Each number is 128 + 32 x the weight over the matrix's rms, rounded and kept within 0 to 255. Layers, rows and columns count from 0. Numbers have three digits each.

# layer 3 MLP up, 768x192, rms 0.152, rows 289-356, columns 96-191
123161191104124188111105210161148149065121168127153089112184157130151105130184162141121131103136129101101105160115127192080130107124096085137124067107151128065107092173143127085131169168100137153125112173118105174137164082095114132121094108172172170083047147142099135142060122128101200178
117171152112161178132144127108123083126220148104135109140158160192150096175134102160102192123087147092152140069140171039160137106154191141163079154186099132129169157152161136129143139106105103150150131114136076111108127112133148157111143188110151165130145137168145164159177131109180118145
129137101145125173137153136089119066127107176097194121112128156058136137177129160097148132120150126173087131151168174169100192140113127045073153062132100127105143145066136176164166179168130104168156129164150165146142168085146140134122150092126143118057091141089114100123138165111112098145
088114172055147139159126130060138128176134104162149147205106141140129129208121075111150108117149124113153089139129122112160161158162164099121109118145097141132143158074172157123150182089107135201146156170186140080064105161163166120056174131172102135168150080103172157137126065159114124065
169208160145143129179158187119191129027150094162090062142140057122182123132136217156158097116130161144131106197167068103093079131119115147099142135110105065130110126184125113061110150073119126139116141081162104173194154131065111147111155106162130205150090121105125121100154111101167166110
105077139127096123142105109164114133159067159142184162160129064079160165102169145136133104126189123141146109167133131088113116125161124172207163076096094088132112144158148124210107143117115174158089048122132193098139110101121132112120145109107109171091141088117125099123163165176181125135
060162173148159098176141092120104165154144214158107150108131189121161150108137148189113112155166097156119069139105101171117125137121101135142104187102111092144084084135100092192087142139142176139121150092087172157147142109111097105101116158152101122117120163161153132114129141093177175048
112079154102147164116117149099157132182144132113076139129195085137125167164171080163065105104157070124040141123155152171152114079135152088131106147146140114133183066145160171164131119129146200153068124111084158097123112104182111177076132092124133135165096120135188117106141143181127138155
135152172082103100145191076117104145136081129087070114175120169122133101131128102149169183064189138114118125155134109109153128147112117122146170157076115171111169114119176115127153125153151060045161122147180138060105091138093086104129126130088117088146141136184139129131144130120068105119
185120202076089234106159169077123117079151115095142069127113116168124195078128081089117162146168109103110147165158086126092124136134142181150176132157140164104101128094121167104150107149070087126097118114095100118104102151136138124126118159172120170163098087065120099110134137161189138102
191131173126150182143174181098116103144111074153135097117154093149087128103147116119135105161165157167085107113111141104162099135142098078104110083159114131121145094118114141129100138138140178144132077101138146176145153164121112136147119124165145111108080139137123116093098132127180080109
120123081143101086142128133110106128125042208187135177205149095157131144178085171148129056119081107125180147158174213125124127114134125114111146104154108132107085151159156126158165128115124098132136093132089117125142165152065186133125161180187146158184152172148125152108128158166144089098
143142175170084111150117128188181108143106107118071130134093075091151141114128075161090159149163159127069170142110136157073175056105131093130139166185111073185087110121153114147103148099123209109139160095113181136180037095157139114114121170137147125145117118117098112076100176113138149139
166114224130167186094117104149125122173134100105084070148155079155060102152100124140047130072152119112111106169146099135137149119153101153201116146135148149125112146113109079167178100117157070105041113147124128127108108114170126125138049118108154105163187121203126157156160116102101206115
107089156102121068161147151192121178082146131124175139141101154102191130126111152135093138067073152144114118115158140126132098159113151181082069161127152156145122123107132155102170139129097182116117106114098096149081112086141131110075155118057121074112113123117138116144124174182142139089
131121156142126162176146142154080083117133087166176085076154132146168121099138133104066117118170136119165133151120146099113116124173093140139114133105110193087079138111111181123153075146096130125144096084102166104181138144099165135069122104164149130138084144151191131147139116169125087141
097088142119136090116191175115175130205089194152145153114119105142123153158166126120147149081113167131144100107136152126148124181118193113124125120174107125180142102107108118141130076120082138094141122132135157147174103065165125116099060126139165106171170112107158157110109105146180135089
166219131115154141118139159099113117075160109135058084129166132134156117153151079111047173083054103080150134124069177162152162153099163080138125112173150108182118117156128128141107144147133162162096152161162160117132157114071135148166160141137117111090150128113154132176132090108184113174
196107154086109174133078120098126140097127089135125114154155108181192159140157131107193125137101104106173174129124188112144163110115168082162129171096091103093038094113168184140077131108141131123152127109134098112147129147127184121136135105108174120108140125131135084159117187153197100076
108083137154192144146132130125135090117106166182198119122086110158152169147125160127151144135090161066117153094122155067138139104155147100134074168107128108128125104149085081176100145140135150129127095137140154079118178105112182176092123208120151177122095108129132138128120119114089147152
074103106140117134142101158123149214180189108135145122208097112152090112123045160138170171097126122100101165124119138120140115098071120060119142166140156169145125122143131129100159103079132086078093134151147122145145144176091147207134087128094161096145116163154157111136091076152134179059
129167085126157059103124112086131134071049132122193125167167137121160076084112069121206118119142204169165168135099076125166070196064125137129098160160103094120135132085073090110120115092126071117088091155107139139127181098148128172145117188155126140128168114099135096112092171153123101170
079147133101129129166083081151087066085120178149135139157160175151149107136102136121176131099092079060149153189104098129087133127145113111163113111127097137127053151136141169113180119095114114176135080124147091129154128036099111073096105175142187153103126123166146140135140157153177108126
137110106130094120109061131148119114188148129123117116180137101126157122148102130142143077169097057049088153139094172142185155137133106122165119153164130158145096118129135133166117105135104154118091201192153110176124170083106159137134117133162120103141119188098109164061116069126136134097
143056114148149082106132148139157088137142088121118120113142061109174198142142177168168135106127120138117151154106098098102143113174148160156168182116101172160107110125125132187086147113138120130159083147160088142126167156154090084123184146140124108111115084159151116138090134188169086177
176147124121133133096155168105129113159150114095141180137103118129144134184154090122086138139114098128126114098087143129123106132165065097115117082096121129152135158084142198097078133177119148175163092095165128101121155136130092097141116156130120122096091113202174121074113114198110117123
106106148116100098171164085179100098109116132070153138101131089116112147180114126151165166150105107149070148147100137105049102135100122104101126169203081139148151176167127140119139103185124132123046088117150135080110166094174117107109163188136085126094112096103119102192152062122091158154
119099154093101125063164113164077090139163113123098088117142131157114063083186167134169186160134051100181165153118136129195136053146131091157095123148099128123139119192141122146093107090099158136097136067178098120122115113152111088141101029163137178106133123133138152155159061167222147088
132135145120158128084141109079139127140167126181061131133121114093068149184190071134115150106110208097106108169126116167171162117134122170161134141167154119106096075167077141173123162140084144131108123101083146098148116129123140139109105153162082104134115114154182152091180098174070091127
125170140109132140126140189146084145126180089151158168097094225082134180184090197132159134079128213145118115131147146107117114219132086132116109096143076082185128085066101153143144108102164128105080137081142163132177135147131137118059154129079163099136147111160122144124141154184143106184
104141118108132106112052147111108131145144110136133120117155080097128109167161183115082123133126101112197167161097142106120143153102130164092155165174127117174088134150127104136184091096182116095117145153124127227123134130099131131091094146150105135127125166123127136159107102104118152104
116120162159079122166155080104143112184123130069117150124143123086129101125132129136118154156131075179145135123131123138139159129119109107120098081133131112126081186104101087133104166105065159121156148120148169127109185146199112134065125113173096109143142145105072092117093094086173063126
100048142099127127140064121186153128115105099114113165125151062086049097178108118165100156142082089112157150132131146069091072057110155146150127128128056097162173163195148166130072117111118144136124133132121116097131175093084080159164139160195133123084132093118184197139158080168148133109
105151153112100113109102116176099137209135144102130169137098067136193151115078129073140148173159099150172144101140098106052108135220143110128152215173100209173147157104106103118146166125131128167125102148151097144095166170138155109103109165145136106192142062120219130082175117162127139098
152127160119172176092153145124123174098088134107086099123143071121205167145135122105114146118152082104142126100094170134132136114089136186156140119102155147119157139090121106152163162148093117156132141181179165146136090152129161118060118118104113051142072091087182147138121131092171146157
136085129111148089121092166166146117134135058063124123151203125148057162132171117033114106222152107114145100120188127113161156151067106109149184080142127148145109055104096125137190142055088164109124132198161165113113205130095124142154131139130150109105143127124143094152185145182150152078
097128146092157165163138204098091136146125159082117186164118156094128104181187164154119075140099073134174091120110124169164094125126113161124118151132143153110125189135174165061166138100142141107094187088123147095071122170161091155094085102068103105124116065167117151166151070154087090168
168129120147121137166088163107123151122102112139096118060110131149186115137118162107166137136099163143146184164135147143117110150097158082132147108086108184114147167123104143086095149099100127128122119128164157118114131079169074122115182115127142118118106106146181123144163140140100126109
114082106099108127125109137118158082150118163163122078142135146138126105155135150147155161098177145181103128118148121108163134132141130115110093097192171145098136110152138155118184145107103146120102154147151166110172181103071122173150211092073107097077073142128104072157182122133183115107
119133132145135131110157159091097152128167172128100137183104136100101136101146115135106167111161144205153126150100110103113108169154119156150107122160101114165157112138135182137115171114175118103114121130147110134137188099133110142124119157102137148152143119107173176149152142083171091065
161177146112127116188100140111126129153105130158114180179094112119142128144121123105162128119089118120172185195133084089100100165178096155136139167094089116093147120091177094138195117169137104166140140115134151112111123114100128167157173139089150102092153184138086174097095145120151078146
135155121163094091085106158135112086185078136097098185161076191100127119107080124087124150175125140133133118146105135084170149150091075161146182159120111161150151118136097102157144098100100078133140130123117076137177073110157141070114163154205117066103142170091128156139102092114137127113
088087072142176154163167176137114108139164084139169136142097088152177141132091126076125114165124148080144078145143068097158122145105168146169089144134171119200141112091096099134101135143123127146146179111099137103146127160095114133128083140147143126095138151132159114116141089173130152064
144092125101140105142133130196136153144090103102172134120132112105128176163085172119092150110151110078182114121131151138127093083159166157127195115147114166134085128070100121086114150176135150193105165141110172090150149100173182082085158115195127135070109104114126182129129134145119187039
127116120146153105161097113103137108147126078126140148107180080124125109119171069124120101151128160090158123149111161168068118145121153139100126155126100096144127110140147090115155145082101125129153166083091150119123097106163106180113154175106120094140206091169125096165121126117180177131
146123154163155166155142173125097175190166071050122154105126154126107074195154125078114076115125190095100134089086207121125121150136223140132113114141084097152105120146148143160070181112078163129127150106120121087135117137117084139134094159089086080074111169134195153073124131150145135134
184131122138144133096082127098108106126148153094123041116095138152153152097149097090095166103162084108037131104145097092133168095140135136127141121113066165117131189192177113126113117084175092136125100156128148082095119142173143124130132144169184080128134174111141111104133155115162161121
091096116126138140103159180211179101097156172123124119147056082145114145113102136183108145062165079144075144117146125179075175126158194142117126106127130142165137138161109159172131138173124137069120085133139156134149113169149146149151113122103083061136095142147179105140152083137139110122
127163127117119093113107103167113134146111086112166126107117127156093136117192093126107128079123102087116082128094108090158072119084153182137071184128082133128105133103086133089182088116091127158103110134088123119169124121133093129051187100146169112131095181078134140124096154187168064125
143087126175182124155174145138152147040134136161115150117124156095142152109151124130116157134110145107114165130193166101146182141130125095073088103159153091123162113136109149157152106147099103078115073158171119099091114113118161177148119116102122094128098117132172124114113134106163132111
145152150104182089086161145070141129097064127118151096119104194115176052075103106142134121112114140129133092110115076059064093145105136122129135193137103193127136134084115133089170143162144100181083092150124089146132135137099117132180095158157146118054141088098126105149146145157134125079
083145165099116124125146119135136093180116176149145107137168118115093138147121113164186104077173122193137126084119162154107155139129122129119102089083072109093125138150187118119147168151105140168168085120136121134171109180127050114126149104125067108138133148092127152076129128136126100100
145112140128159096169094129152226141130131162133123121140146117095125119102148086187095095139087113132115109187190115082129163088164121091140180132113072103125146128141133119067165150113122117139122138176197125148057125137141115170176073126166165105128139142121114142138128194124141103112
111156095109079131212109109118166167110133149116073113144149084190145072192147131167109133079134107132082126085160089090163120166163162118145175130088190118134160146092141150055140117087077127121127164153105124114101155129079137152118142138128124113093099101165137120123113144157165172142
167084123107074177196144082092094155194143105111157081114126127165204152108154105111140139115151149111123120178067172121145104155143122126119151158111128161124146122166157108163125148161103162112088166117161122162176129116175075107105147133129091163102081115170141115112135137111139138116
164112172124167186154159194060122068100112196132097123106126170142144105155154148132147148113118085127090086124141207116138167082103114121108174089177122141125101114124135139168095087088119148199150137110180135121102084107088118157191143108082143146162091095131112085101151055113122136149
090134093112061115149119148171140125156148118142133150142119105095128066136100060164109126156156122165131134118133088151133162156110074084066145144158050127154127167177146119081130123177079160106122114110131134105143123114142129144144156154159109144130121131138068144124175107144141097161
097120194140140096088105110162079110100129148102093110130108134085132173126118168123149093165094150169130161107133148120107103160087130125134123120152142219144127062056121130124142109150131075063137132107085106156167166101138122154102081129156113072102106105095144149143153175092093161136
118178091138124076178076154121108086179176151099132093113138074153164122146174188136140122156056142111108182103153126065093142115173115128088136214151088117173145149123095143137144172051119110154147098115105054113167125133096140154138166121127133147172133140121133204113142129129146176124
099100195084071088165059204080150111105124170138123195070136153127118118152124133127098150130117169160135153134179168180116126105102105119032158056078108127147154097184097185074126151146080135095159116136113120125120148085163123080088146103117059113132104120129150184095104172147133156196
136158144140080163142135159151120126151181113099151127084095080172107123148122155181120130163224126143072141170116095125134143117103103157096107095104127066095117159143182085138058079156157152098116145137101130131207162120104129127141086069102108073106139156098109102095124119114128192099
075152138133108100146129119145137114130105155127138122128111145131112110131173155094168151103169135115140093153201094078130162169133154159165132116099082166115074107112093136129164157122131137164135080057143054065108076140114166087098112115097110186137142120150176114040134102117147175149
100130156119138102159071141131125170164162089133163220168066162172136136142071097131149193106125159108122160132155121092169119155089141124101142105089107161094178160124128058087112109154119151212162112167113121112158130122079239141116101119117125181171162128081161166138130119113177130175
089157159128150136135119157051118160076103136096127180167172114173163060142140098181151138113118135163137087114082177110063112082132115165144105132124124120113114166122101130117051092155142117097143149124143125160126142168159135171103119126109099162123116125095135100109164081161112125118
123156103091140148110140122088173110154135096156117126191098168097169139109146151124051103156135134111141146068105106119140069104115131154095099140097159107153143127085180128139167099113157139143133162154144104169193091076133119191123131169116175110126184132186152141138134087130113178172
106139147179189135152162158093085215092142131090101138123134121141148084103184094129152107098145159118082162113111117099112140170084121140136089103146142151153091139110137093134087117105166102105131078149140099122125109123117137204154155130114118083111129131150116132106114110183099110094
164128121136141144085161154160099113122116096157101139116185141195122197146165103091179158129132100142124106111156102157094176111094058067077146117148133224095139087181118152092097145178084138146119201219118123143150133160103129127128076113134111137100103133118109119050161102128130124111
137167129097135150146105108130076164121152158100164139140153117087155165118127095109161096115133122098169106124121150124132228109139095117167105098108111105132164131146168149170140157135167113143169113117093139095173128078162076069175102151171120146116112160145145135098077089120144154213